From a checkpoint of a small transformer trained on Wikipedia.
Architecture: LayerNorm before each block, no biases in attention or MLP, untied embeddings.
Each number is 128 + 32 x the weight over its row's rms, rounded and kept within 0 to 255. Layers, rows and columns count from 0. Numbers have three digits each. The size before them is the row's rms in percent of the matrix's.

# layer 7 MLP down (transposed), 1920x384, rms 0.0735, rows 589-695, columns 192-255
093:162127156096065133076181079153159122170176081101064134160144131139069127107085201156161201139141073143211125120145126089154118189165082075184140111191107106160205180131103122119122174077112109
097:130098103121133108121117096108135100165134087118121153148152161091174145148118127153096144162118112093153085076078174171192090177139131179146144158107118131083180110145153117128162116184179177
107:084154120144148139158170150093130172120151146086123142136149114143061114104110089124131164104117083138190186176085115084176148177147106112113143132159104176153114123159176100105142141155117084
103:199114158137109101112113212121122070142146128090137156109133111199086039086132077099122099170172176171185164128126112131108159156151146093180114132109088107108132115157087172120168159219178130
103:077085064077177111166166072150103046100122128134146133112107195122153107129135082100193155133122131094103153119106145123140115114123108125130100141141119073099145139165046119135129119098135156
101:117143117107142173117110154114193136087098152106121143110085147105109051131077162095122154142091139122152067124089136126087128117134138124167109152135085094176157144125089147136101107124074106
107:177126140104092167136131174146136130128164096112172153141156128108123119126075185159152171116146101105139108141153113094087115137155130091103126167114056170149104136159143142106098083112159137
104:163057196168063135120140158113128143130108136166155147122032097147104192117107165152102118113115139090154129128135089126118147185185163137129131093169123144107117137106154107145101182057146116
105:151096101061181112156128122098087182227069107109148112081117161121147099125069118096105143139090175089130163198098083136199131067167139112126099181107155104187148115116153083122104158100123075
103:084175161097177152137132151188116129085149123130107172123121165083154158144139121154129174128104111115124105158094140224182086161075148156141113105158117089119104122147165111135100127116177175
046:159090214080144154120098156154118192090144138107101116108173206167153097118100137108153095119142114125169088149071148165113129104102138133161140152133151092185164136124144123135107108124066165
089:146173149150099188172105165103155150118112139129094087123099093115069166123083223119159119138081122158161144112075139140101112093124100103174102130108119166077137133105179126075077071123088126
098:132140116101060167093171130161120129125078165155085170105135063138117173144139080089146111133132119188189214117158090140172111124117126132110118139132187166180161138102114100118162135142136127
106:158192169136129144159174151127097174122111102133136129107132080094115096120164168101176132191098111124156061108226141152120100133159186154156112102135201123106124123152186127156140179161129176
092:171120149144109182143112126149149101114187105133101135126117168159192092163140115135083175135121206131081113145080104117132116103158150120107128117103112181110116127106118120192122143108150070
097:100072097173131120149088123106134193139160167107081073101181148077125151104110124112047157135122168062106095093086086161107141101119136101153098146160150071099102118114172126119100099135136173
110:095145147136134134110111126085088165092121112152143176154139144090146129111109074096119054155191129127140124073098111090172096134112088147117172099109140123137148113127106082158145148093143125
093:102148097114180125176131198077104122140119155124158192201134152133135154162077145113086135131081096093118145131139140156094144093142177127165170098178110061136163156160090065135079140103099141
095:114038093126107140114121107130166103129134151084123125169139169120128110114143193090099174136125106110115164135127104092165128146093137119162096139108063104115139126154167164107152129131123141
106:111144156163076126203133154128099192135172130085136130211099153035174083107166159087135193147112139163100147214108157121120135163110129106167149148196116215106104137138086082110108124108120169
107:086108108146133144110100084132152160094195152110149137132154216084133083105140127197168142055131113178140143104115140111126210144149152117123112150132160081090136099133179106079100114171163127
089:158118178133111142150117116147148124089139060144117113122143183158134153108096193143121164114115129103119186098131116126106071170092161103113110122096075090102130115173111135136139142158070131
109:116127097109130155117157161125102218122133170116184102121141129184145128168133111075085152138122087123213111140125141140083163127128093195120158145143089163178143173148108132094104146124196123
106:188087163175137150096110113086164116141099132147185114161191135156142111147181145134120137195159079102119066132092092116139121140140081154065201115103115168154094189145149070137111107134097131
099:045175109109100145189129147123115142128082170174161131060123122080144146088106097163121102131139145167078117135165156120128200083171173130138085129118112088175106147048167088074136149148125172
101:111143137116118094157124138133114104146149153164171096117162086135122164046147119152126186153186065190067139114144134121168181130121147113138170094123168128156177115113139090103137100130153167
095:156107097104129088116081163126093071118098162138170109143155179148113095131129143160097164132130189129158128073143141091087142172138137103137070163156141155084101115154102148151127119143153172
100:131072157068169155130127138134168107189140130159174154086047180121079122092102142174093058162109127122172140163078134162137165141227121089139096126137099102084199158136130136101182133130152086
103:124086123088157108046117150144164161136072157159122159099202135085099100147165238134109158119113141131142148143103086149172108171111128092142106196125135128070115077106189171143112104066105143
111:131100168133183122094097160114131101110133134151222162059145076108114163140135156140094103176122100143122078086135137123091197148138140198130107123079123147181107133152116134138150098167102120
095:122188099110173146136118147120132077152087099154168166159164124172076144155142180070074220133146108152127079147155154186103081101175140113105126126109119115161117185158166128101128074095120106
090:140106166144146187127129175121132234165120108103137084110096157117103172141071161169122136148098058081127125183131139086133147136115096086135141123129060069142147111094153128147094144160116147
090:156166139091092153166142116106102128159107114136154134069102110124097081075133186125148167105076127092097110110107109104123141109104088114153150150146122113135126129143149097130098144100135153
111:122119123111116103077098136126185093100092156189155128083139176162111100113150105134087110094062127136157122084076196125126106097098150099166099105151161125168098101110073125150160124124077178
091:157143126151112167154114133117114146119107077095096118160096156134079167112180144132151109141131139145199150128152116066080116150136171143169187115144084132123101198113142121151112104184137149
100:124143134127117119159157115164157074155087112159173110195159161118099100089138145131124161157163124188120102052155206163128075120094138078145142106049117141128117118177142120120135184110160039
104:099120137151072121059137156125149128159111152099113167104193107113119151126123064066143124108145117124132120102122114100086131119167145072153172144131128106152071112088189143100183108130164108
097:142092134141089101128103091126088153114114082127130135108119141120106143181157096157144150139132154094176143107152088152103137183136124080196136139097168121141124138240175105123168131094141147
026:148185151130133090141120160105165125160137109105126139109140186092080147095140132126093126074143112144152099133139111138143212048166158130129116101168122100128116179165096132092090138138167133
104:122091178109198200127092143102087127140100128133124141111090169124116091035155144138084144152132130061123131109133127177150140147172152155142110113140157128152174136129114063135097107149119122
105:184175110137136158113179152109110120117090155114156131058143105121140179083127141118141083191167114102147119099161109150110128090109158063169144171156118141124151146071123093131080181099099113
095:152117174123124132176046108124107129077156079184147114118091149072102156109140118128055097148154167127167146150096149120183091134142185174115138150116131158157103136148118173154196105128085154
091:141156199165079079084162121096090176173106106097102148079091155147049149135120128170172172091125145120123141120146117138120135115143140084130116095100094122122139093193124098170144150150134136
098:170141149174093103202121086136196131092104163120049073157121112150152192212146176126107077139154192128081176125083091188093114133124177119151129158072091127129171187204083118156126131108107139
100:176142130171091171114130147109149115144137080169130130123134109127108178098096082101145148126113159133107122075135108083132170172103091178163169150165139141137057101135127123067130120059146147
106:070200166107130105137129169103130156133139087067193112185160108146122146142108113124084194146090154061071135136089107125156112100168076096080163148152181157111138158096136128111095092133117142
097:094087158110106152119140105121140101104120112204187141065112134120128140098101239156078147149123099107137121055135166113099117088144035129103163108117194123152120103164103121101140145137108128
094:102183093140115122162123160137091207108074100143085131163101133166155105143144101118134170066135085140136105132151076103177142158132129118151090080102100124116152091108184131094125156124144081
102:113147144163092156169128096132162143097132099126158138093127129156123117106142151116099155132091107154129127144166185144078095121128108118132100128148159088093117152150047148147108113126102136
101:187150145154138135152117106152122128131128132134171122212133126124082123145141147150193160127132123133112121088137120073092160069148117109071114101077120148104136153124166135150121151162140102
102:118119178176091150101152141102135136148112126091132161140098121184069130117141157148098178115104152076155119108169132106086118162129135168120148109194131137149175075168141121161104142157177122
101:082104171124140101081135123173117107102148113121139141168171198158183068099122128097129183179135108145162158104151120148126083122056122096148105132099128088106133142113113122112189122128186154
100:164113155101145118078140117114146158148172135105163132102069182137147160190117255164130127102154098097097097102160134135127186132165142167115054165044118123178167101147147165085126165126130099
092:108146109134124086145118197146088127152142133123073163141097151109161156172094068104124168172088153142103169128112164215185127128123174143127126131165178125123110094151156098165200128091148161
103:108142105156140133108132121130076165102128138174105132132145136059142091134160075102118170073111109097142146198089145146098124160127143093119151118109087081131057106091088117156132131091115117
098:142160203161132098145096158141144195115124093155123123134203138073139135127109145102058120121156136115140087134142076149141138169210110099192128130155134123106162122128155088210107109106123096
099:108123187145137118127143092170169130160097107150108217122091165180118101169107126196101140183181180106192106150115101155131146100122149197113114131096129136098146098141118131129161133158125118
110:147150117118119106196195111140168128167082156110089127125097116086109130159174107239183141152103129144124121057129147118153114142090157122162072180150187097111113116126098141148149132068183141
107:088142162090123141090157127136186137119145100097111106090136165169118149088119142091116126104114146126094130083110119065133140133150139167134115146162166179164103231133100092142133134120113137
102:117197179181126088148081111131121171194106139115097114132063152103124134120102080139134146136114160107126178108123099048123148118090146140148103172125128146157094148102113133086124106093151102
105:157131180097106177096137142065126137111171098185110160117104165177166157113112161146118191132136149143104098126121181161086166164121129145123127104147042079102083208111083116181061138173158154
105:154119130166160145069128144099197176132108090148134115098142138144188105099117175085124172122117185109134155137117146176088132132111117218126096123147116149089089163172148107166087148166182132
096:139088174135088142106104200124146111184138116133176168107129121071115152152131066151127143108145077140182136124130119117137108085110088163144100178142082129127117139149162134136075121127176116
102:080114125096152072115120110099076130104104150112097137052117119125136130164148133151120152164109136105146133126155090092061172122165139162113131094140128091099096142163132205150108102088152108
105:146122140151129106108076097143133125125133169135137120074083119167123119141085049134153129124120158086122120161111139071132140072162145090173127087113163156199112100143130202121137134071115105
102:106116171187166125143125160107159110182076097125112152103106134105102130089156198138194096149135132124177071096101138103139141095130136125152112156082064132118068158129134148104125111091186116
101:187123116162149135118161098074132080112137151168090160147129192120125172145131107117134213105163152113125166120140202067084095138131082130121129154134147175144108188107156152121106157088095126
106:115077141096143038219178090122119178122126095121129146105116141146114084149129102155162132149121141113127076159144098154161136133114099130136159223104134132110179166151181126167075163148174068
098:090139077071167157125149147138094051087146087191131107129109149174155098104047097137117112148138196130121089100180130120126112144094134141123070136160147128140141146156123161154053153070132159
097:157107138072153113082085104097106121173077098145149165089123156144116132110123170151125129143136066136122062146137089123121139148142064115113118174077110089135222122147118060139118108131121119
097:126132146122094112162113174135145134161124101084091146183191140113105160166145114146089172093124122144131132094161096124092187103165107148149109097169170126107066172151178133097091158147110098
101:072111186115109172113163128099101113075106097165193165106099140080154140160122144099101081127053143136129108080117107147174091100097143062120131103070092107135102116162089171190150099176185135
093:159119099130133127133169164131105141144077120158140179098127137177098160111120183163098168181123183075119100126118147102133112139140085072114091147115124108180112159187091139126105148076132112
104:151128127146117107065131106161134150169085111188104146130139100102107054136147035167120131100145141071140144140126080149104152137107141095097174094164197182151103102125165187124114168114064125
099:106144144107163096165084150137129090146099103123156177135165134120120155173148093149115117127094154134162151144118130079116163100143128101130067150112111109152119091154128144171190127148174162
100:123159150091106127088160076120150126107107188140100106124234138095136172127088082125126126112121109154139114100132166129079114139178150162191097169135113079104076139110194120145148156104154110
079:154126116154121111126131112112125183085134123109136114138107126098110117116108192107126111164110147145104082100131108110120113119098126131142070136115168127122139103060083147127072092089101134
107:140098061148132091117086117131111088118175147150107146117117108063111096120077172099112139076135151108120113084129094089152104082120130134122119037094078132167110115126116172133129168071199096
096:145134151169144151089137165112184102122148070104128134068138124107088143099155095128140128101120170160134147078179145055169157083170195112164087172160120101139126089157084146104178119185170130
107:156126136172116135049123161115136143102092096152059154162129109085117138148104151109105208151168067131115134134126063154091170098163141100095141109140099203136094148183127165112128180091136132
099:085108148134143167151091076163136092121135112125112122114117146054039145094159154142118104087128159092067096117164137121091109121149136151048110127131142164118110130167127143052101094121097144
109:124138121150165117082151109135106089139120120053117141225151171136083144102122129111141148101131095062115117129143119121192154177116127185124123163130169143161196124094123182148110129168123150
094:094135111122139121172060100085152114129141122131129119066158127098140144111122093133145135116115121116130086080180159193152141182142097129084088102129137086157055127072142149133206172090149144
093:166128139111126127183158137138130110151131178136126127147143132147163142110110109129125155104171099083152159102076131132141133154088140100172117131126147101151107148176140123112096102125104166
107:112111093116178120176151130145178147137154130142116104090142153109116121105165120102140133093068156137099167098111105136130104112148199139147098128108113136087142091162092155069124134183077166
100:169128147140128089125093176082121170172124141096138164093077110129103138154130135098154101102143166134174108128106130096090159131081134197077115142104101121131120133098134148118118067184077113
099:171118107157148095135099150137150172136136125079138163118161120150132116114096218202108126179115111176138136112136133096103168101153094136152114091131097109088120135204163123145115169125117090
111:107138124105107150134183128154185100137152126110120171052129064106138174143109142108128115122137147154081100134087081078092094099133161080098156077082169197107151151182117083143142132145144179
100:133192179154119129223150120113121140148055123105142067104118198106105125104105085167072164102099188117118108111136066128102161113169122123108080106110170109122136157197132139099152131132157137
047:179098086123138133086114122022141184159154113102106136130116145127123077141080158169105139129166107132140145200077120094135144113130091077121090109115146148092107149197122162007163122166145120
094:136153161109087181089148197070145149138065218093083078147104141097089100110084084172117148117108127119076156064134107107078177162132104116184106094142142152143112126137137120100148109083124102
106:124108130090125148220126074176126143117089137066134090142125137115179122098149098114178161122104097065210132127133091100117144110149145116157148172102136084130137145156110172100189080092096102
099:161089131117116120144114124183109080148150073108142174126070068130147080116116115154129157110141124143163112044147175166127152168161158139112142146138078222090118123109127107192152165100122138
104:130200120156180126119131144113126130102100146157161137117112185105128141177094060123185118110078177089103124106065144096171151148106077146158167105155080138139153144140111145091081107085123105
103:206125105118117184108123151072141142171166161114144175130109087099124152110078083151101112092155091113169155098122149088111167093181111147101142118151179104141155161175172154177150166131115135
102:126086161153155128109171176229134145119182089096090116116141105151127159128120118123157084100103107089092153143093127172109082124181060141166076151114127134130138072138185166174106128123111165
105:149112159094146119123150151164097149099048145133099123138129174108123109117104131099137093116136140045119157142115128138074142181209131180119208133209152144148169109132126132129139148138177120
106:124133129103102150154111148131150123113152143101162103124088146143102118150135179094172056115159088057166114113084143173132125088145155130167178157123138171132133180152148115069130159136120107
100:116161139061144070126102125055129165166118093111141109144115138100112160091093201164110213125105041128128158093200107175144190086133149154084079139079102103105111166154201095170095111126143115
097:172154180093134173136163120051071158134084169122140074164214090105186133073115151140115122144140153142158159077123156182067160139146122130168094106192110150124183142122131096094123147126128089
101:124123122109194095207076158164151099140076085097179145123150155147115153118188131085099148099130175112140113124118165168122138150195108050152093153100161075162116059170070142075095167138053078
104:099132162112163148146150085134126148146084169126149195161083175086122141124083154090152113097116110066114124099089125116089192174135150116088154154064162123093177122088169142183119144140132115
101:158174149173145157072138113164201129185098145070171120152121139169103133092178113159087131094096150153109134108124158143094093112100152115134148159044123116170148092154129152144159137139152068
095:114137158127134137183123181109149167158115141113131136163099166121089101112092075122118174090136068141126115124092079163116093148143143072136138082164113110098144104148125115137130093063080144
085:183129145127098107119095109106143172174105108135118132122222160173140093153108080141059169134104137174113119120116144141120135089107083109145102148168133129140158180154179130112095111104110186
091:155090127115109133129104120146101117107137108091094142064142089126097135104247091188124121125119098117145076129126127144117097123151126080134096147160100170110132090137147142142133163165144128
103:146143189077167141111132201122128137135110085106136116171130134160132071078124192126163142102146108101103132143136132142181166080095052105147194172145127083125132072154161161158166078057114138
# layer 7 MLP up, 1920x384, rms 0.0758, rows 590-696, columns 192-255
098:085167072186141131129156093118146087107156104160143141131098095151172149081171099162097125138109109141097087086141068132150125131185171158127078107120177134130124163123132118108141122109138093
105:067097122158132091137085093180127134120162161122109086129110121161183131161176089173114092127108133167156125096130084130121138120174117092134128148107121153094104138147158117072172183120130177
105:134147092091147110038173097149181064166107116121115107160118104090154128157120112141089094145078118148149090105177168099163137115179117052114139231111186190156136147136144136139185101150175117
106:142094142167146141095091106177141156127104088098143121210151122145151120127090141116116114151123156145097159108174089138179145083070110139180139120099130097102075158116137085105136146129142106
100:143145116144173100133115127077070166155115099141078202130124098126152156131148086140152088123124072130110109126105100110075107100112135105148088131129127146024123073093166188129130114153144161
105:141181141117131131120075085092091110164168056177060159104079084091156122152112124150181102154147127132130213089123081150057125128155112122181125089121192111163146143116152101066106136143160154
103:158150127107117135096120090172170191128198147171148157106120143118154159127143103147082099091175143169138124096109148097119118131107092114108115157183115082161164190098164142104113101100164157
104:172110098124121186150090204152169138121137127110159154121174083138152098112110143091170134086091161081144171134063065133113121167125140125124079128090076192094154111169155096073120122159083123
103:088098126094126130068130108176096129156163149143158083152084093159127161104118161101096130165147122144127126063214125152133104155157110153102151113142099159142123109096142099113093074108137171
042:097111119144128110138145176130104110172141125170126115100121133037136148106106109101115095142160094135110138085132133123153094170114140094057115134131064127127136138171124137176141147129101103
100:153164060126150121147124120118151080154085080145126074151108191085155115141111115109144121167197149099132122172117143133174102120129171104120159115114176067150115131138159136172120153186194118
097:149105116116102188137126145143151129108161185117115107118140111128130113095127156073115121133100116097070192147135119169080104146127076178161080145126178108157090150172120156105091142119131118
105:115134125096156097161181094116117179122134117147114102162056116115135118161211105098205091085112171108157107117148112180124188136051178158106099116175157171132170147140083115074138132142100113
093:167149099119058151089099059042157127159097108136063144143113135098118147153141138116126107167166140113105165110144133127145139153167107084068151156101125154131162131156077061136125153176142107
093:100112126101162177163145175167120163160148104168113124178131127094140038103133095136135092111136140100166165148147142111141090055098183137086162191099082100120086108114184092164176119153152135
108:106132099173145135157156072101086137056093106146109103119151111087140043136092131142108051133117153162090137120194095141083120135107137084128165095104166135129140166090135149127166124158194149
091:091089132139031197136094103103057145092049209150146098134127146069090153123106129086141154076127122177111108106154119105093154142090113089128154122130143121168106108132140136178142100134088186
101:124120090094111182063096145098133144139132133107068115114144114088190125125142077121110149128117108089140160197158139084125128138115086186104051085182082174090155177116146097142159140144154139
102:133143148143166113159158121170111120151093060143148135066131125135127173149140140117073071172130120122136104159186158182050036114142160170162120167097165113176144102123147133154128113095108143
107:118091171136171138148119126110139123095148154102079176111105142112091118094112154112145082102094164089115082077182174071117128167127124158156090178195110164124111112121174137080105096150133111
097:064108102112139049074131181097095123097128152102159097231120092090139139125085180179063079120165191149153112100127092102099131150172090142096127151135155165130113148099129072136153084114128123
099:083083145157130146178075108082168187120162178142129115173093166106121104150152113123170135151128109130082148133116083151128114095104080161126054058085110159137164103110105097207135118150102156
108:146060115184135136122076103176179145172169145193093128120111140174130083119150132139104139137140175132069162105093124116087134139150167118119131110133168105106126107056091118179166140134147102
101:104101166154091136135094109101106124086042162087146152169138095168068084080150124154141143119098181102102098111168144181146094145142178099144127108185170061149169138103058072107125120160148125
098:158167158184134161127165108189154151172173138174052149159159134079138117162064098136095161152128117084103153099127109113164178117109100147108096118159185160133114114127128150111153151061175130
096:193122151161181115168110144134131083169175136118123109103150123117124113042142159105118061136149071099112088183131118100104114173145150117107189138097116127129133135122116097131090174140091119
102:122105143081130149165169170164113178163104131128152106156134024066111131186096113136199105130091139088133136097155147193125175113103169156123146128150147181102198126104120119111181126133142132
112:119139078121127218145152052153115115085139179126181135105147190130134090196115163158115155124133108108125097161128179099113075149059091116124123093157091135154140114118085058113157085115149125
108:126118091155120139168123109153093160111134141125129138122170131137177119122145102111125119134104076136185122164161166157168092143098108112166136155138112129125125173184150110079153037136140137
095:156155150120167102165143068037164123089135147121106143132076141101092127168152161131060118112147194113141160146121081124160147133132122162174143175131106131092078147169134085108139171097203082
086:099117114130113117096128127122185117108150118112124111180119100119129093187137144156113124162085157112167174050154128138185073114104166117117092106131104111171118159128175065178153119136185166
100:155122114092112183139152124184114121160126151190154159121145152137134078072100173123139141097170149097136143111108135098141096125196071054165136109128141188063129097081130142117127084141117079
110:177117147159113183128168112119081097110170145119162093109103103112131136127131174103088120123126136092105160127053104196133116209134120127122080098101171121139114154136117064223143186163179125
090:087124108141110147131145121062125134150128189137117138176126131187157107107117107071080162149145130137086121149158154184130131133105159096134103076091138145105125190182123108139124163050139118
100:125136140133114071145121103135093120095114123172122170178214159140189197148153105156189122127140178118158146153147079077135116096137084145140156128198099150097140090155169111104137146083170160
110:064107111164164107197141103110109132050132143148129113163092100114105146128152162200156135149141117169155133165135161128103108117121150073079109141084187106131086136113114166152079107180076144
088:153114105110099139104160067132168136116138106123171149115087117166147134105117109129097130158135120085106069072103052095119139126195187091084145120186135086153132148145112139155158146150185153
028:107096061128092116203143137146071086176086174125112166161113144111139165129137138090120120080091108118114133077191055121136082124127119107115125094189154110108143144140180128186120132129113181
106:157108133121140095099145125110127152082137067124085078158169079119144106137113100122138090099175098113189149128142167131223156157059114139113088194069123162167109163116131143114127124115121123
107:143094079175144158089122091092093072097150134065161136114144129153160136123167166085136052105114186103108101118133132107121129076107142085063147109095116125149093159170148096171115101133106127
092:130095116149058141131196133127145100085114123144175146093171097083136125158090174095131127141128132136139125138129112152176133111139198137105126147084172165146144121164122211141185115168096125
098:121155097166145135151128167056132154125088102175117103149143105073136143090099154083102140123116109116132129149195178123116165149140120182145098090189080052107120132084174125027077107169189105
104:127095140147124126082124160159091217107149151135103180139155179077112099196104161144102122207099125143177172087121187110121156111105077167116073117063089065159105165099154110168121145201179089
098:087138094141116108138105105175159105135164156200161175101167138082105129096153116183127108136099147111119155138119158125179178133141102152076154090132103152105169058099129132120183120125162115
103:065180103198108185113183160159151098115116125098126120125134097185145117138171121129108111134055140188128146133131124202120113059113105114125118095127064105114073156154158161107103101099182071
095:159095126088161097166172125124180120124136119137140127090116154104158108140131123131121159142122108109129163107158170077180092132103148125147139096115128065109125190174132113080162099127154116
098:086139117052081109152073146145145140153109099121167096122082125161143099161133083145122126140143133100140121186106142128103165099170139092156183128166160129114131094070131126121135115153146109
099:124189163178071159155114107107061097093206113143149113176107110115152122150126105110059134104160126095125122121178145106165184131096161135119084107152103117193188131103157079163067105152134139
101:142108112143123116120135128092091136099186152115112139126187098142146196152121126125166123094136106113121179097128149100151120078054086147163085126156195110100164177161130115128189148122122113
102:149109139120101124083135137176157139128195095129101136059149092122126155090127125114106174132132137121109119068179175086159128151167091132170129146160167095112245103150170086123145152125140109
096:104153148154088141165134133089099121075111134174146104081110164126125066124146126124114125174104128108171157122169140145080138089135171098095145112153154165145092186164136204158182086121147116
104:162076113095118111108155097121164120127152124172049118184115109136212154076125171099130156154123095151138102117115155140111147119132163060122170136102137108145171148174125153098133142084145178
087:166165098132176131157132151168152083119137100126093145062154188135169166170160113085105124118102113153155167165154137129115138105180098124114200105124090110134146114111127123182179135155090162
106:100148152117191144116154173158159154131122190109067210107136134158159153168192121157099094101131214157183148146122134097133107128130057087103216064112165170157104141139086117167152075165146062
103:154128098163154136081157099151112215162129099101170048255150149066128145097091102047156173158107111127131173097166113070136166058118189066191140112105131191163096120119160121073116072131196209
099:148131090139100146097106101150162123150121180094115126111076087182114167144121125141101148116116159111093106167163162124114172129142115098139162104099130128095210171095153145119073144120098101
115:116108130131144144156130112071169173112173147123083155102174151122055146162134140112124122040097148144117086116109061144130147146111104128128037093097172136138095171110124165114110131098162058
099:131160067144138161146096104144140111096089092128090170141139096123100143122189124173128096129164153081092166143105145063164094086157108052153118127178138150167132146100083138099154044180127166
109:109036147079133117080141162153145130105126147107121066138117130118141190184128151133208129127156104077108185126093093159121152150123122165104159102124112136100182133138087115073132170130182079
109:066071094104150150166105144115148122140115144168173149122120125093157139085094127053145100126112129128136149147088070140204085112122151098129142115094127106100113172132066152103143055110117085
108:136128163077124177148175103119154111160153149181108109161104136140116157137142121152074131097134142150100111078122112204103103091186147098072120100183125081102096117134119108086139165146100113
093:123157101163123156109125057089120123078130127155153153178140158107103123104098124157165131182187080156143141202140134123148163101115156138073061147083176107120081104151152100098111107123126066
095:088133087166073145129108113153099134057149131075105147134179182115158079071133097131151161099105153079121123159101140111193096191140116132116072173129147166133206089169153124154120104109057200
103:114143132109116096155134125147088165208110118167096123139176107117134150049186083130121134143076120146073095112085125074111125157165098143075102149146111150131100148109174111097151151055107177
100:121163153140105113127150175082082147110114176079082132161066060055069125111117162104147116115181119110073131099201113209067173086112187137117092093123161131163132100104107101159122152122159114
105:093153126147130103088101106129094183072157142120180116164110101066141103138180145181177092096114136178099061135114183144131143124157127178129144141120153150086107110120106178092114099083090176
104:145097086131124120154109169129080117137155194106176087108124156149118140163103142147160149101149124115062108179084163128111089128125104130146141140176110073081138128090166134122161098130086150
099:139155117171117098068116139125149060157104127143079141142113052132116075124075126080140096183125102115145121119100104116124138183147145085104173110151122173149129150114148096152094098112068136
093:109098122142157125201080054139121174139124061112150098096129103108125136111112135149189093156122082178145128126117120116087121199150115048120153105123108244178150121138126127154070158158157071
093:101143141091163148126121075115106102101144170113161117144141148140135163151127064146106101202129101069116131115239093095140112116082133112204091140062156141135103140097104120134158103128174168
100:143093117108142105131136086135154117141168092190118170139169153108180083104153110127142132131087141066112171097116084075141154108154185134111173164095154082134078137069140079156176043103181195
099:162082160154128076129147127142125136036182150154186100099127132091128127162102147096121080140106062078100102071085079173106125113101116159113095146116141050112157223118157092102154098104160165
099:156128150164153168092094109173130140152140090133132174139139115183121141131128082145064130168118147107090133159136142071111086152136123077125102158076146103117152154140152123139142130177136102
092:102132135138158102096072136111144045139134147126144148097112151115122065138079084122179115159102117176123079092129181031159132084107208132152075112139109133065129080119162100157098140146132149
099:113116128115156096152169163159047110129153122184188100098148139081147173162127099177119121064106109178116099122130159189136120143070112117134130088153087105156125086157154160154142135148111091
110:160137084099147094069165109111118133148110154191143185130181180112140115172131213062134138096144122125173158095118176097197136060218091133117083114102141183115183183134118146136143161147117146
105:101136145136149080161093116140090157087116132105124134135162161158083182086167071149134146132050116112121132106152115110105140148154106163146145087053162168025092140102143153106158175135164170
102:117113149110136087138111156140139191138146163162167160184150142123110097145116108105115053128086074111115119154168112092161122133125113139166134139093149131117099126139172126182114143120111159
103:110131150133162125134165137121144133134132135138080158192103098105134149131099148173126092170106141144140165188130122126163131123192118131109129102115152136166152098151117218094163120146118097
104:141146085069158116108159112079132147168081099130109077093084159162138158046090109138129089164108108148137115114117115110143106152103113089159154107126133098162162148085125128135103072108133037
110:107143113097143114166113174154163141077134117135117086067120082125175085063127123121102183128110143117105056169172125077149131189163159117140077109132076146146112158149169081088131095077174098
100:128044122138138110186097128152117182150142081099091108174200137106085145170154114145148083096123098150114116123102107201141067153150092088158125142130137102128133130141110125121073155169129181
088:097089109122108125109161095129158136136164151138101072104081129082169171109152156097182096094130109093128129148102116088102129189157111136170131075098163061143157107052110103126161158162134153
109:129156135153166117115163134182117228156124161108111104165150128115102142153172135111148145147117113105117173100149167071174081133106137115130167132148122199126145123071145183150123097159154131
096:181162158137100179156129120136138103125136130111130144158168141118170153132135066124150069124180057090163114111122128171143118177131153172131153148101094155114100168161115129075127138130131137
099:105197106086056100151098084118100129104155079113130132115137097140144078108107127131112112107147075115118139138103125108116125152108119143134057145070155146134073127127158135160134082139074150
113:079109090078138200115160182142117085065130143094170193148145135110127069106181087100174124131103109172085090134132078089075070131074130115105133140190114122190095141111129119145100096143073118
094:150115193127113217105114186091085159115174074143154114130126115196158120116111072080128087142122150114186168173150100108094152164117129113112136180060125126194213195048139156134143156090126108
037:092170147199156139117105087119152136152176087191137152161125122107155142106099075075094048113139116110112118102138086099130125124097118161120177190141116103065087106072091113137176169186138094
089:089091126124115123125142132165062127129117176182148144111112088155130143124110163123143112124188148117160102167155151141151097128100106181187136103125163115094218162093123070141125165110137132
099:090129146090098147069147123076116126144120155125100132096110081092220152130161085086138132191168057126092144112113176143154104116092145114142114131126139160082112142098158088152141105162098182
103:135122098107083127084126134132096141120073113114157089111149095127138135088108112126100111130147118130143117118118109156114108106094178125066169079108123110101137122194175110157110163205079113
098:100133179130100071212122109104095092148121192101101143114162153112117144121085073133169103094150106094155138094194091135127173056129167103136113145151115161139071156204114135129128139080182144
105:120145122110183113124095149087137104097065171069109156142116123151148067185150129166152132111105165157149155134150068181109106142133127165183133150118184147113124096123114111144158175081094107
100:096142029113106122056116101130138106132108170116151128144127112133081107133135127141172102096163068102137131122119172130144159195098090128128138095180162211139083071084122137102094178147175139
101:101151071164092164118111125108086131147133127134149171155058088065176161110125145095128162098177144090111160127119109135131088083131109113141121098090080148070167171199139104095067180142137103
104:076147070081117088117157065115149185175091144190108118103180157154111135113113073136124119118118100146097126131163190079118140114090106116157124162136147141207108150175116132107118108103072135
101:119112118186150130106145122050162068039121104123129156184126096079120139071125116121129120110095176176181120137162160122157156085140162173065158140083143127176145153091113139126141094089171161
094:181119139148129175161127107099091169150189070120142184151085123070158129076095140168113166139101131157180139145113125114180049138127126198126121124116110115129159087135105095150069205111195140
107:145102133144119107165117142082158115131134176126147077093081118189098130159124184169168082121185121144074090154164131118129150109131119077110098192101172137170144139105169133175150123114103203
102:112057154141146169151092212134180146140200144075115140064112114149123089146126141129160091126107101150099166129107117120154139136181085176161109087103095215115135193130124103130133104152126114
102:097146161154075172133122124125132203114154141103078127119153111090117151117095138135066129136101081118111107135062168177106074110127123109126125092097125057196184151156177136144137142148146171
094:067177070099149129120113111157105130134049113181142130094182113124082166119161111155161079181125101089093076149153134101166123151094113082114112094183161079109129131074146141181119125183139125
074:098094093120100148097165108114091142153143165103129153127128140114135159092141133154110168128093111119121151148133169123096117147106188175123116131097131173102167100151173108103185127157182146
092:117088117136165121103159150173057162104109110122161085126150108135129170095122159100160116124156057149116059152169126106096170125125100142123180142065183094134143137129165145166184113145186182
104:085135086165093071145166108128162090117122118080049119127167137058142139121098130169114113195076064092150226131125152145130128103162121136080117153141089103146152145122148138138161182138101147
099:118048102141132148132147126151150146181117128165115074081099133075155162107108109087092122103141081101144139121151146092128156098122170158163111062125147119142082102139136159153192178114155082